Weights of a small GPT-style language model, trained from scratch on English Wikipedia.
Size: 25 layers, width 128, vocabulary 797, 4.33M parameters.
Architecture: RMSNorm before each block, no biases in attention or MLP, untied embeddings, normalized queries and keys.
Training: a variant of SOAP for these matrices, 236M tokens, 3681 steps.
Each number is 128 + 24 x the weight over its row's rms, rounded and kept within 0 to 255. Layers, rows and columns count from 0. Numbers have three digits each. The size before them is the row's rms in percent of the matrix's.

# down: layer 20 MLP down (transposed), 320x128, rms 0.0735, rows 90-156, columns 0-63
# gate: layer 20 MLP gate, 320x128, rms 0.073, rows 91-157, columns 0-63
# up: layer 20 MLP up, 320x128, rms 0.0734, rows 91-156, columns 0-63
down90 095:139144118130105154096103102077086156104088137138151093105102127147110151151127114111128120071139110149129123162117156114123117083150159134114134152092075130132081128130153109175166104134102160
gate91 099:147112120124170125150151129127121094128150143136144149128131105139148151175165108128101172133155166132097107119082117139116148128133108134095082118133158110168103162123157104108138096168093102
up91 086:100130145125150100143134161110105127163135111132168135136099138136145112101132125130117134137122134081137122140130121162124115088127052146120114144135163084172151131095156125095158161143171156
down91 097:130142106081129135148137135129099142126116111156193102102116117148166103136136099152098126142130144141089148143157149120109092114076072111166151189179119125122130103074117132127109174165150121
gate92 101:149105105114156154121120120059081114113144130154130087103087122177127149148100140095121109124162127104118149114140125131164106136116176140099125118148129121140157133107102139146166134120107092
up92 100:108133108125112119186146158128168133106128105142147134111123173136135095161130135098143171102140145136117121140115052083168099152089109157147138169143140105105139160127144126101123112122155144
down92 101:136135114182138085150133138106140112180079140076126137159082165123134143144127112130108153137139119167152097148127157034127115176099140155129156164143142149129122109122151135142110105122104100
gate93 099:160136152080128132144171135141124115159185129159129124110080130154136095109152096154139093125127101088157144146128106098108159136107163152087087135146135140094133169129121092139144107149138150
up93 101:113125134143103140087180111103162114152126098100159158074122090125125117146102147147125130107182126139157143075108108160082117134102151138150117158142118063129151099114142096137113152121121160
down93 102:142118154169109115138158120144124109164095144112142178139123135129158142135168119132109116118148141108125120154136122094132133105136114127134139137107142104162171110159213162111141124139127138
gate94 105:145161149101134115088120140124139134147156105144143159127121160136124111074103126144139115101101111128133129151142143131095118158148119117094131161148096130113139071157141106152138113142076166
up94 104:129122130151145120167128110105098088189112136087185114146098081101156154118086141114117143093117087177154139130131087136142113115118117128174186134130065137106130078098137152112135123144125139
down94 104:083112117088094144124139148130125144122112079150096154130122134111130171145163153133118147143106141099142153129115130123130165111110147088129130153165151101148131197125156136165167123092152084
gate95 093:125117147106128158106107118170111127156163124123132136118168150131122123079116137116122117146092089154093151127111158096103131144106111040107106123134101095180162107113166118137146146105148110
up95 096:125137115097130170185131116106141089162141113132140133186125152074149109115126141125092148163116121154106124121123131133139150125123115126087132072049080121144166114096073128157134165138140170
down95 100:147110126094128124096126150126136133124115134106143097099074158122086148149125141135148149094124159106144110111096115100129108120089115089133106092133151135137139131139156134085113098097124106
gate96 104:126109138136134148107132111126096124118128104163118128119126137157122099097105103137134145146096155137081149163104135139107117136141133117112108105109115100112130133183128124147151111128135129
up96 107:091186137092115114144145143127113180140129120139123176107127113122106134119179119142122124109128122115139130123168112127132184116125098093151156141127166139156109125132136133098128145114121150
down96 106:168074155145136116127122141090114112094092156134157108137106136156174148166101140160099120112132112138139111136115160140105134146115148167148140118125120087111098117111117118148129151164156122
gate97 087:140137137141102119152063135070151126167122108135122126114117174079156146174131152134123135107171134129147100131151125126140155154106133121116134119150161133115139148146157087140192125110105177
up97 090:117142087104121115130144182116092097104096135105148097142100123100153139142114135123126144089098119094151137092167106145150135140149159099130126146123160136118133157083087133123122178119133148
down97 093:134083157166148143110170140136136127121156132146137125112140109091068121103151108086137152135155116143130162160105157160129162127192090065123138105125156106118169121128162139126126105140132142
gate98 102:078121111141122085137139125144172173144138183142174156109160128109112122145140130121122104106180150133166149131167110140121149155113117093161156107173095154161129132112085127150104154130137100
up98 103:164111111140154077134118117107083104105109145142098127145174119159175159120146122136119097130145063084089095097094110128149122142113161146160109097102121173099097092138167136141143148150116150
down98 103:107107130112143110113133164146159112149087097129133144171127181111143159140139124155167151096130096144116119137151095140108108098196114080103117150122135152160157142108137151121113129100136159
gate99 100:138123066126118119094132120126091100149151141106138074075123168100104138128181120085116110126093173118115131159112132096096135153098127135108101126151161119156098129123092124113143131134125137
up99 099:148105155121096134064125092109107096128155092138154117115145105161107103112119113106119126118121160109108140115156073089138152129153109122157103155082140127112152107151148078127149180099127081
down99 098:116135135111118149122103148133096141162119097140103135121125139111128104119160119101099142127136124152136132148106094081126128140122135150122108055088136156124125139146133126115104127134167150
gate100 102:106132103141102103173154132108096149131133104149139155147089160119136107163157101125126153185142168112109104110147142145130098115171128100138102107127144141133160131146151128145114118136116111
up100 098:121116107141160124132135099175086129136139174141121130102095124120106149118164128144157119096085129107148146133125113114090132090095095125109131083118119123114115150108142143131168141109189133
down100 097:150147119107109143128120159130142097137144122101151128094154116136134069106102114089131120098111154106197099155169149133089146154132135123129136125134110129128133098132109128110115154119100141
gate101 100:113127134108128121157158137164142094100154157144155123154128131114112130156118124139133100161120122131120186115134109150145143100093126150176129057160167089146123111121144113156112100122114110
up101 099:108113082111135121123138137137138092125116167154118152104120108131134165121084120156127102138109148109132104139079123142120166140124111107115130125106145152121123117152123119133179149189112134
down101 099:167113113128104120120164130103134139170102144135114136142136152111110129146122149095093101134165150111133097082129144143136111142096123070120113128142140095152133126062147105120117136115133110
gate102 111:126123143117125124139120136079132127140128138194159166109114136123098086149094103095100097082080132155087126112112126142143139163128128102160141081157113116142186109123096077109141077121152153
up102 107:162108119104129142110111111093166124155109137176111168142105112136138143171111131150094125085141151119120169083140098162146125134142106133119136123123135180111146113161140084099153118097119119
down102 104:160077142158145127142125119125117151170148113114101113115168117153127125184124115152120157154122090135152126057096106139146160126097107110117135141119096152086186111115107104155111145126135118
gate103 101:068083173134139132088115131093097132122129161063171106129141125125108154110135145120150118058074146110152140098148127149136140125114114147114121124109159137094119155102114138135124138169113135
up103 096:074081120157101165089111124142117114125114149136141076084113161097117172127112138106152178121106151140108183111140095124127170133130133119162130106156114124086133155125153131156142130141138111
down103 100:099120095141134151134122140080103099171108139105112096148157074117113116103112087130081130143108156152158147121126123128139112144110137086161103152158173131186132131151097125135114125102079165
gate104 097:116140115124130099089166144141124121145114076118146157138128118150091127094118120146128162122162167101131078129121117116098118116132160129130165166138110148062122127140072071142139126087070134
up104 105:166157140120147176126132101108111136099114167126150145135111117153094120136147145131093146100091109165129134114070137111135189128128142097141113167125126081128187100121128121096150122097141138
down104 105:108123112147170132111135119117159095090116149131110146079198129150094157165115119106113151133130131139129109120107130149083158171102129102153158141097130105131156145127112163113154132106106130
gate105 105:142096126101114142118151152147118167102105140103221125145115159121089136133133113122124189140084129131142120135137137132117115144137106146086116101151161127130097127141129103094138124152137142
up105 105:139126119171149119166154114077111122169113086128116120134124112160125101154171122125109068077135113138138138092137145123135121132109162125126121140101118119122129139115130128154103106100135139
down105 105:143147076102133121123147140150117184127169107138129108090099145082174148114142135156071105133123115155118154073103122147170074154181104112112147103140090116158163143127161116109121099150116139
gate106 099:139131115105170089150144132144078148123145116080157110114112123098142123163136122107155111118171177061106118143113153158130116129157133152110146130140108111179166101102130125141119130140128128
up106 099:142110101124129102107087095116153124117140091109117090150100143138123103124106111144137138132105103082150142160128085126128127122131112099097140155123131097168084124158120112155118100112089166
down106 098:170137133170137103192163126137172134163074083185093124141095156129147114099130139128121127114147147125125148135125103129092150111159100135081107154136132105133144130143111115137140169113117109
gate107 102:130092142172104102100133101126125133139151114131142138107090120138099120137098106109129146137102129082130173084109132166158138141120114162133092102104178128129131147120147119148168135125119120
up107 093:153118178128138117119123143162150126113101157129116125103174107093106115149154107152140127162114122103152134160061107119109066114113104143136099152122144109145102142084163140137148130146120111
down107 094:123137098117113132103162115153147147108098143116091172170091116100136117123124077124121175099137102135118092163089109098154109182119087104111164109119126175123122119120135088077134132082065140
gate108 097:115162153129104175148113170104137118129125101068104126135134111106126118116144151125145117074113135113125129160098150172132098142130167124111118085152142131170070138129150136160135121113120138
up108 103:136100160183097138122148091124119149120157108075144126126152089109124144108158196143127148102127160131132068142090131156107111139113145131160108123147130101141104153125147146168095142145119168
down108 099:082117147127095118138098136125124090153129122097127123161121165094150135144116088146115088138133100142145185133106115131125134115098127117114145107109116162111110163098115083154168109148087098
gate109 099:134105163128164102166106140143108142137134110113090119159147105107091129079108151100093153092109158152140156077094115158120129156137147102154148135135117103122121127172160124193128120142139132
up109 099:162124121109112110089094139112166183093124149098157101144101129152145143147152081077161104131122110123124107098133096093116082104111130134148139148106072072137147129104120068119109141122175097
down109 102:111130059114092084097129100086145142132143136124086099112129137131148165117154176159131149106147113160110128092138112127144157125116085094134103107162145088176143148123122090115131135149152111
gate110 103:118109121140128088122138127053103131122148088101118154122137107141116131156155149153112165136120150137109082114110138118126134164146142109169121136124116142126139127107157143172141143135116108
up110 104:172134157133135124158154161101144106114145132163151131145120122140082139108162096156103108128103114106114120168145106108132094091105115175131158133106131128135128159135120146088127185147093114
down110 104:122168119138152117088132137132155146099087120149139105141097110127162126138123123131145175152110130141145100143184107153124098106168128083118098165163116148155109141126155144126123123176143174
gate111 096:145140126145135130136109148121105179148130140175125103145144093117098166157152155107146161123078139135161125172143148126108132146129077155125131126151139156160111140120117166112140126090112113
up111 097:123075121129082116135136136143138158167131112132180146143112145146128157091148148140120118103131100115118143140174124127131140092089081138066142088097117150081148140139116093138088159105125084
down111 098:144164121118112107092175139189150096128160158156123086133102113103143181115102086151143142142139110108118120151101104089106132144132140129126113145141122078174138128126160107135156091109131152
gate112 096:151188126126133075118129123170113107133133150119111114129154139114126167159139072142089143146161145146130124092121152129134148081116170102124098097120132123126118042131103132168156082147096102
up112 098:127135106114132173087082141124158087103172129160086130138139132122120142118107117114146130122115157159108109131151136109100111130156087093106113146110101109077147129107102125105127112161121125
down112 098:119108119112179133158140148126103162153139108119151121132080131122105117108128135121136171158180085118127142127100073141152125150201112129119117140097117110123136134094148124143092081139114128
gate113 102:135107139113129167101073102169110159098139129145148139145176123116102137132141095155135117117104145086092129143115136127132115118141075135132158124109112120144114157131096137135092118107138104
up113 098:090095126119123109111148130130144116165149138126153133064120063135124149121135138163132140159151130117190129166150144154096138103165165157164145124129142116122090112150128172123134158123150151
down113 100:136146151119148149166117135138106131147110106111132114098124125104102145088117109170125126134114104149181110128136135141193098131154065135135143070095154100108158166109146097130141112119159120
gate114 106:136127134129116084098137139145138139121128164136135187126122183127149134167121138081092112100157137168125102089090126125135117154091153087135119148100155119117155117122132098124135126156083136
up114 098:123133115152112166115134116135160140125117128132128185122107145113193102114143162137095128129148122191098142095129100141154122135143121101136128104157144168098132119077115142110114155115065122
down114 096:127143171113110144136119099121149131146109158142155113191135105119088132108107139133177154142092115153166137132170124125166131161116109119109099133155131111166180171172120139118161145173145122
gate115 103:124159153130113141135155145090123120141137071103156138138174131113141101117125110071137084145096181088118136084161126121144184150140147159105093141135146126089121130125125140140121092139118127
up115 101:120131096111157106107128115146153146104163108130160167140095135152134181169095094113112139113097163115117125111113144137140158091154127079132145149129090139154120176142118112141136105108143150
down115 101:090124143124145156109145137136172157139166100127126120129115143123097167139094139125093104079165113163120155152169107156097117153118142130141109085160090112087098133109131136081115106113142140
gate116 100:131146174155123132165115146142120168095097107105142123184132105125135121132089123131099097154105143112170089124134142180082130118157128130137130159094117123152144116121132094152145093074149141
up116 099:131133114152143087144136113100117122152160111166137132100108144122157114166148117142104118116127124133134162156122124122140158158088117146163125085091121151127145121143132099129137107171129135
down116 095:118125130126115165116184129148135118148076123137173128114109113101114130133119131127145142098107141113129116172129136091111132116112161145095160108125117126168099140130105149138122100133147176
gate117 100:180169130108091146103123090076195085122158134137129131124118140154128131137120140143148152104131101115154142151172140111124132093134142139133151125154136120078120137177174132167117129146151135
up117 099:092129109126118152130097139148127137116145122086104107141131162124128101111103092123106117128082160129085091122159112138112098140126150164119122134126141128160139127096095142139118060160159108
down117 093:125202134139104120146111186128119126106125105118137117109162099104131089134128143133103123152098133155123099139104135156145146114176146154109117121121135134115142121169187132149095133168087147
gate118 097:124132142137147123136090131123121070173146147087086153150098133095113157144119099153115119128086130088138131167124145154108143113102163081131142137152165109128131101153139090102117116203154137
up118 092:138122142162110163143142119144147130139137126158135078143112128106142153126134153127117097075121142083166107160110094081168112161120119123108146112151137111134121158153143139183117117104163132
down118 094:140156157107118142125089113139111137137127146113097112122150110146135102117129114100099113142100119129121145060132145124139112102119155209140171087124160164118140122178125132142095170131092152
gate119 103:100145117146131154158130113121123127099116124158182147119133111134151105148101113132093120108156100119132113097096090146149131164110153161161186137141143170121129130123120139139104139131119104
up119 100:136107120140120150111122159130158144133099148114101102117159097125129110120148203138091164143182102140110112133130110138136133119153136125174177140181116121170140126115159164143097117100121137
down119 101:139136166116177115154168163089103157128159111127158105111120095150134111114141165147165106100161160110141140112127144117164090123163118136109155170114096115152158065092098162122125123112084112
gate120 104:137142145134099110122122139166182132124146124155166107058121140150104131138107112094120106135149136125125143094168144105136170129123158108124132126095180109116143173154138107112128194129136130
up120 096:146170163144105171160169072111146103136116128137112122121142137127110117151111147145122118149102128120106115112161145170043119153176163178127184144171135154130113153086166101138124145108118156
down120 099:130109134156106130075157117135179108091131148147146109142136195142083179151144127127111128127113121095133136115116168145088136114110197153120144115091169126103161169108141150135121163123121104
gate121 109:111088146156128089140099084101173127158142134186178132103142127147145114115094120114115099148113154160174103110094159115146183130137130102152124172147090129116164066137129135126106149146150105
up121 108:092140135142099143134181129150098156117104109119118158154139142138142133124181125133089104106151123111118124100118113159101110152120109159130100137126169120118134104153160111138131146093106138
down121 103:200150172143156144149132088118123119141119097109161109158108124118139088119097175118130111127125139115112162087130166153121132116172149138109109125148124125101153154142159104134082134135089150
gate122 097:169126154122116120143117119126116087142140153120133104122105136097144096143134146131121140161138122098121115141141122158099117125136161145102144158143117176167120127153120118116119107124140129
up122 096:149132120139102146122138126136108112118124177086136110103159134134109123126139076124143093112144106127161134133144130099108152105131140129096141131055152109144128114109145167131169125158090122
down122 102:110169091138109107139175097161125105165133076106143140117115119145157148156105125154070117063139095138115122136099132123118185116097157137120116134114123126122157109141096121124136115119101074
gate123 103:124109082080133115131133132120134119129127094095145115160156135126106131090125130167123094124168147136123137122161112167133132122129157110092115113091128100099119139132118098156157126090143130
up123 100:114120120162143149108100119097107143169107117114090150102109178124151158118118120091142143133102113149130104110136117118153126138129099126118085137166103135152122121163078149127139080155069177
down123 101:180139141108140120122137169139176116091138146140110113118115110070146114117152131103119130139133135166077142121099122136076124126182130100120144123113124169146120124127156081140122147128089110
gate124 101:131094122107135126110117190134106119070129194113123106109157133135110153115119061116134111130175158123109168160155108131127127128121128105118117153103107117105144150101083079126159107177106137
up124 102:081105126120193121139097151142131158128131098148128111122103109146126086126141152090150113121099110121162137178163171114084141135119155127091100132105124123122086129118128144161134110109112130
down124 105:145148096096103156118164073135080114093155106174114117135119140150142097167160142164087130131129100134144165096134128140153112082101155177117148124082109144078158109123114156174127102115172119
gate125 100:152140162171107123111104096171099173094095143092097135141150162124151140098083172144107145106160120150135147137115119126130141114135108144138145134130119116113126139168131135129126109120092143
up125 102:133135104141114152139117076146139118105141110135108137136151138141135156097108090133119096108150170111142137183145094070078157093136175132137085133137134146126182106146131144147143117098155116
down125 100:111142105131135126162141146130091128118126090132130132155125124103140093133111108084133133097129111146163084131136128142095130137147154128104141083130118126134160105109089113138079077115141154
gate126 097:126155145154176128133133144083137124097148090151119128144173120141155147130117142149129083178125129133111135159136166132098133126156165112111136130101166075176111137182084108122115162121123131
up126 101:102118131133111118131148167144175182139133156142158116122097122111126156094165051134135082128153116121151136072148092105105100131150102142150142124109095139109173081102087072151136131128182122
down126 099:146128150134127100117127110089123116133120109128142121149136164158128127188138156124110129153150080103123116144079121142073121102118124120112122122141141127154099086138127083155074065166152091
gate127 107:175128094131115145092151146141110150136103097141167119136091144145128108136127104098102112169132105129096150166168097133136107116097192144100151099086146139149137094128143116158146124142127123
up127 108:134134104126149172110127067106120103100121101156118076131145097091124102138086170115155141131163145088134201114129137132122113135132163154107133128116124142139117166105124141140125140127143121
down127 104:077076123112154138194122076114127133143064118145143137151122151138122132147120107118115153126134146160120148136143119173131153120128162151126088161140125108155097147117122160118098105066154119
gate128 094:071130144120153151102137126112148137118154148124145144141127108141124110104090133130138100135151131129131117152130111178129130152136105138144138121101139153093142159112097153110185074150147113
up128 090:089137128144113137102160093146118133123098120146122115110154172135157108127099116142109124113135101123133134123105122065136102144114132105109158113107178133106122145143138167092133155160086102
down128 097:142148111117090144198124145127175098135117109166084106167091127126179116131143117106165128132138152110096145153149134146147144092115128142169143105136121116167113141069132116102101110125114100
gate129 101:101124121137124079127168087128151134127178111151160135109132153109170112096137107132151117094118140125096103179161163137120149136104114149119136106136077099107104108151128127134165109134120162
up129 097:141113102106098166098148114099140117115100173138145158136125087168122155112121135120133123117110097130114106135095163117144124086170082121137094133151126139118091175169110111154123111156159122
down129 097:110135171166124101145109129132113138127150157095073096125107132120109117093130129113116137119131145152105115116110062118123084140106135167145134117108128109163116093144126149108105151144122134
gate130 106:091126111135112136115153097126131103194131087084105179133129138122143112152181114098171117088120127119074085119121120127150139136159097175142150164172160129145100109125112109126125166107165108
up130 105:107172120099171128113109137128168055131099139148110160091128132135116110146152150146112176084153183090174139145144115143088138111091121138126143118143138158094113109118122145165116091088123127
down130 102:104106139111118130116144175184154144160077154134121141093126105157114150126108147142131122151105093140129111123142144109113135163111102132103174170119133105052147110118124157143131111151131157
gate131 094:135116074170140122127120148171114157113121127163101129068148093115147133129093116131119126070123113168107136095114139143132143100126126110130141103158103121106147125151134136118141132112113080
up131 093:112139110104137149094138121149148109147144131072144105146136141136128150100143140079172084109102148095137143130128127115100106110115108146171116136098097118125153171144147118115114116173107095
down131 099:094104146088140115111133092168163099125092184112108141159176097159142153114123107083110102120148151148138116117114152148126146141118112161155094103169125137103144096145141141189117113146088159
gate132 101:135166116147123134103138173119107119159113126157099131143155100081125157141116098119139121133132133145089078142120096119148183107156132088138141117190145154129132123117103093156143088119146124
up132 110:141119095138134137083126169118136213109132156116144142152108114143113113115141132124142138141120149148124110119135100126090111134115102166089144138113119130113162141118135119156107154180117100
down132 100:104161138149125177154153111133125115081139143126154139169120138095163120157126073113123131109131120159136120112114102101116144118121084141137089134107130162087187102141131086121151120128096147
gate133 095:133164117103154123117094117150153132107091093138130163115160144131142150111146125093120136139088113128119144093126137153164158146118147123094079136118110103178142149066090124151095095088135157
up133 099:129134122111134175096090110141127156130116141153098126133100133115108151123109138133124103112142181115098102135098115112143128104124135101096118120148161146110109147073140124186136088096133180
down133 100:103113115118177165122166184135125100113118115095098146110138148128101110076135124156126144126102126183087119138115128120101133108104164146132097122075146123129112142158140174117141172119167177
gate134 100:133161087111106141128148105130126141148081138151128138114115134143060092127110135104152119132084129136135147175089164148106143134144133157144136160110105111116143109148126136121155139134089125
up134 094:132124152110132112138111147108168132147117098118124159101124135114149133171100105122122106162114108149164177142128147164142136172129101103152129142124094149146087140143106192161170096107137098
down134 096:114147107094133122111161100106102146174181116159086141125129140130112111178147150138103139122171137089117153125164145148147098168084087127100143118163118125107140121101141124119091088106152172
gate135 105:116131138100151173113120151145169110158113116148131127135165162164150179167153122173138122098121066167130170125131144130128128137144114112157122195138155158133105142138094104113128062154142096
up135 107:129147100126131118091111158117126114145128132123118138143147145144099179081125167119117099141167122134131145116117095123138105126121158111150098130115129132117134151169071176140113123119138117
down135 102:152188094147112125156111151159128136126153155086117122141148102092100108115125103107096144168146115101137089142103126156143126141073148146098099125157147122147108110159059095143132104174125097
gate136 097:124111155116141079105082165145146118158155103130138155085138150112125123118155142143122130146124132099066158105155118098085128144154109148086127161088128147129130112120165137120118176102128104
up136 100:155161100140120086130115107126115086125146149102134112135135132151132127161173130108150096137129072105141124083127141151149115084127167154165114135124147152106121126180124142147102110126119072
down136 099:137150084121104114099113103147125131106164117130132105108114151119138113126208134084149202118137107147105099095154105126170136103122099124127164130080139141100131110134139122111156088096156128
gate137 102:154078149101156133133155154129141127162149114117127175105102093153103107172110110129107150086149110170116163112156116107115118109141128118145128143129123131152119099138201104103117137142133127
up137 102:149144148134144124113125127142146099118166130137156156146132083127080142109103152100128166130128099096117154193147098125127109120171151094094208097094104143123151092163142160121128139116121125
down137 105:136082133115160141082127080144139098085130096128138114132122140113134112145092175156142179126107130123103135100130095122100129069084099125113089107142122099098130099161126103102115161121145116
gate138 095:122139143122169099134133106077121130152174153148090139120163168118100076150161145118109126143120140111158160123101148143143139158117121162114150121178144162126162073161090123140144124125164123
up138 097:169124151135166126141117088150083147114126110115156130152107106165098127136121128128098140145159132103138107130070086120094127115131144120151159143154144129119178135088144154167135145140167200
down138 098:120081111118143156165077140115100137154125145136138148146158136073169129129111155078121066153103130109123179130137090121141104097172143148129087125132134134095117127205083143120141142136126120
gate139 094:143105104124127147112147104120122114188158141114148090177113111134153140086129109131127094152097109141119092145146090108117144150090118142113112145141165137102139162123136151089172086142136110
up139 101:075095135174099139148130134124131096080147111184091128143163105095160122145133156130103149105130132120139119106119182151103137133102148138145141122122129131140129118090116093143134155156112137
down139 098:189126080095153127134113105151124129183113109100172141087092108146100148128110146113135146203114095106121098123131106111148122123131124154096078118127186141123122158126132117136100119116136132
gate140 103:136121188127123100119113112141113115108149119095158105135190130147127127113145078156138115145097115127110126122106168145121139141119161146108156114133124183123172085112158142109143115101086141
up140 102:139143110144103169120121162124132110121146122138116150166155146094106110143143118094121140097126132159098147132171137149071102117143103072153098142144103125144162173117146107126118090087183100
down140 095:141169137117149114128105101095149098116152120102112130141101111079134110101170179155101125105089115131132131140125138118100098126131164124130154178152128112146099156100141192145134153106120136
gate141 100:120140071127120128130139125136158113091125178168124083122135109116132138106143137137105131095154157139169143173094103165108139157101150131101106148126088106142142161076118170131116132126130100
up141 092:148130152103188143140121182106152144096126115147117136100122112151123103145127106112185119117119087105114098134117157143129090115118122134157144157139145140107122089104147201132125118117150127
down141 100:118126128165109156149150148125106128124128146148137125128119089170139093099168165110111147132159128140172098127131140141135159124146133155162121164101105137106148053115126129142106120162110082
gate142 099:119125127136175120119126123121198109160103092141135119107151142134111124170108121123133095167098155104078126125115122065135140142172088134148160091130131116148110083136127123080096157117164136
up142 094:107097156113110123160085109116111133128129140101079090105113096142149090184109164128133125154133157161116115159097127129124182124163094131107122142106086104123109133112156087113144128092121122
down142 101:135150094165140153146132145114120093122126104115094139138123138138125133157105122103120089115122098096109144128109129185134137131207130150160119059129124101117123068128118151109119141109126108
gate143 098:140133121117096124137138125118099128129144163160108132138119112087081163167115136107130099113136113147172131086116090091153127135109130181141153142075103155145129087111116098176113109117129152
up143 095:132126113157145119138071112159124149112146154112141154110078141147150117110114119105109102148138164150151138099172127150131139126102139119121128182115122090121124132121157151066122117128120151
down143 095:157138146133115148146150168115147123147127093165137122124101173143152139167122100110095152119174127162125154120123165173119134104086114151121158143106150134161122109186111131128120138116138127
gate144 100:107082136129135130129150120141143082133132112158146137144129101152169104118149124111057155164091140141122139137136121144119126130122122181124148118124105131118129126141106138104126092130106131
up144 099:177113135093149134118082147108107147065135135126153186128105141135110145090131155120128066116206132143121132118112113090114120140062176154137145150091118108148111144103153148144133159139118134
down144 102:131107175126136126132149072111112118154109150146092132112128141145100128097127138081181122121117114096112107116141142128144090134091135156171130141151142124151112112140173094148135160161117132
gate145 101:146111120102155156112137127127104113140130132156133144152140190143150161120122106084129128151139124122113120122113124106112165155147107185127117125158156124099053117169128172149097177106174160
up145 100:141139126110131153150121098147132118139091150100137104154108132157165163166131117116146110112126182147124132119153140168134088064165163090134161124154162134145099149150120105162106135106134112
down145 101:136122123165100168139101122126124185117124160157139118106144165106140118128132133129094122136118165150126129121102116163194129115109123188117119141152130130107146114105134131159101107099130143
gate146 098:124166118139140130094100111130125156143119149105157125113109134097146100123127148158136145131164140136092153148097131161108141109118112117157163158156137134155187142142120086070093142111162149
up146 101:196128148122119135157120094150146145142120161120143110111145122101102126104116155103148108110164112155148108121142108145164106134081146117166113135091137093154148163087115108139104127119133127
down146 102:125136138128165108157136093150114109107161129068093136151068144125129130096114121093137141147164128106141173103124120146111162152180166133126089096149112106131123102106085161156174150097119106
gate147 100:083096145130091116091105127120170116123126132130110114124107133094084125151131146109088119157135151115103119155110077107158138157121127111138133108127158167120129096150103087147098103138116123
up147 100:083111145146131131141162161131115143131108176121141100133114162143117083103123143081134173206120142107144161168143131144105112101132095124096117143120139105107108085132145159165158138140131143
down147 095:167122129105090061099129115135148154146129079122116150104077105096127112132120164171133167113154115155134125133120122197128132122108118112152128096121099072138142116123119119128114154130152133
gate148 097:132123113129145109091163158133080140102117127108166163144095133125111128135150118162121133144125152119124148135150117088176088099137153116087087139130137130151112113136112107141085137109150151
up148 099:172117089123110116096106158101140110125136128121124142105125162116133099160122156078144141126112146137146171142188092142107111085150122122118153109132140157137093144152125094157115161097110143
down148 096:158132145083131149124136112137100105148133110162129170098142096090127121159146082142126139174154105130069134122132133169135140094144109086140127103132134168138116128118084127111120136192123124
gate149 098:142109169100166106168154132153113091172098136115153149076123160110143142132142142092145118122154121157113122145163130149112112107143158119099115111148154091147144111116068143109134104184126148
up149 100:134090141128123137125137128175116123158125135132160145191067115174150120180102135118138110161099120132148132155137085145106120128119151188182133143172131122101144102092097134134128117131170141
down149 099:148161113120130132119161137109129163138116111136125131120152098165163187114128142168146102092119137144117113138153154121113131158076108130101116162125157101132142105105088139085112152132105117
gate150 099:129063150120111126147052141104122101125127113139140106101149125125154154150181119146099111107141117167169143123139114159112119114129074123136102095125111107136146128145130150131124150103096099
up150 101:158132121095122169106109104199121125108117094116133150097145135126115163150102101159104141160097134133095096137162119095138134116111077122118125159129128151124133102164114133115124123102139120
down150 099:114113149087145114123103085122117135101084113135171122090116113147123117163136139133116114118145081153157137103098134119126148150193091092127099148130130133095131100116116129123140115134086141
gate151 105:130115129128100115098108129113099116185158150147098159145097132104156152163146119150060124139149134149099125130143128127142157155144114181098161174127152144098147122108131161143101121134072112
up151 099:149087180111160122116094129133116129134085159105141120117179131123135123147139119131147142112119082139153105126133161142123125115181105161124138127151165125132099135127102197118127144121106131
down151 109:116132134105083096095113125115127139119107111146121143158093133118158113139165134142110133156103143171134110161098142089142119113063116068063151142134175129126105095140126115135152099085117120
gate152 102:121138155132128134088162085127120156114095178116143153104091106113148133166118134144140101149162161114115081111099146110163112104149138137106149132133137121118106149115103102141086117191151095
up152 095:127166115126150142171074112115147136123160135162118103093090062101115169132144153133125126110128110115117122156126128120115168130183149138140124154136110117125145125166135130073137136119163152
down152 100:080137127137156159102060146135114123113132114120128130139140111124114125134130112129164104153140189158103127096119160117154111113166203148117125183149136092192137143107149065141123147169096141
gate153 097:112116123066124181123155143105133129155151109159142163124098157127131121143154138127132102177138089126121128135111140127110097111148142143123138094128181121107144196131108131145157093128144128
up153 090:099180119160089114124102122150171121143131136099146121129188137144135113141153114075109137073133099153175111079142124135138132121130133096114114125127122116142135126127139099119088173101118103
down153 098:127106126096098150141094128133173176135072116150113128123138172097154150094084104128140153168117155114125137152122105158130112139133156115180109139107088127095107139090140140123156151137128171
gate154 106:114173163120130127132099122107143125130154109139164125117091127130127137090113157126144143148112159124131142137159131123144127093128109113129126131086116112133093123103095112151104132110092104
up154 103:153097111099082107159123150117097143116104139142086103125136122144127111184158125141123132101071120151165112112136125086076109135131140143098139076181127156099166129116166113147149103152107116
down154 105:130137159139098160172171158167141122134169130116151153136091104127087142108132104138142167113151168086139148123112159140124107134107147158113099132132118084162082120122106158138096091125155155
gate155 096:103123143160131136065161124151149145138094120133161115143112166147175139150113139128120122122143140167114157199117093148139149147108111118141115137120069106163140107115116079185127106146123103
up155 098:130168147095142140129149107150172125119106116104157132156144112145119120153085104106158150141123085137153127141124097101081119144173124143158097113108125110165145089173149143191128125122101074
down155 098:145135192178113165109132137074119111133130141134097122103128129124141126114082141137107085134152157129069119138097133126145140132108139062100136094098131131153130086138155126097137132105115107
gate156 102:143127110154118094121096093113093156066123149157138130104132113140161099142115164124147173130167125108125107110140148110144145107114130131167109150183123141130147100076083153114160127113138105
up156 104:172099116170099085149122137147141163111145143118126110154099171150153096150146147172126131121108148095111096177123124131174100112112119092111139150127092152097117122129095100110141110167089100
down156 097:129140110112138137123122086109144116157155099110154140114132150131168132112109089094163134159149052094123167115085130100125147117079107115165154161154089098146130140108084116126095166142119103
gate157 109:150098155118163139168113099131131155122124146125126134136119130110133109106148120137069150134137131130111098112122130146110134095106133169112100167116097167103109122109149123161126103120118123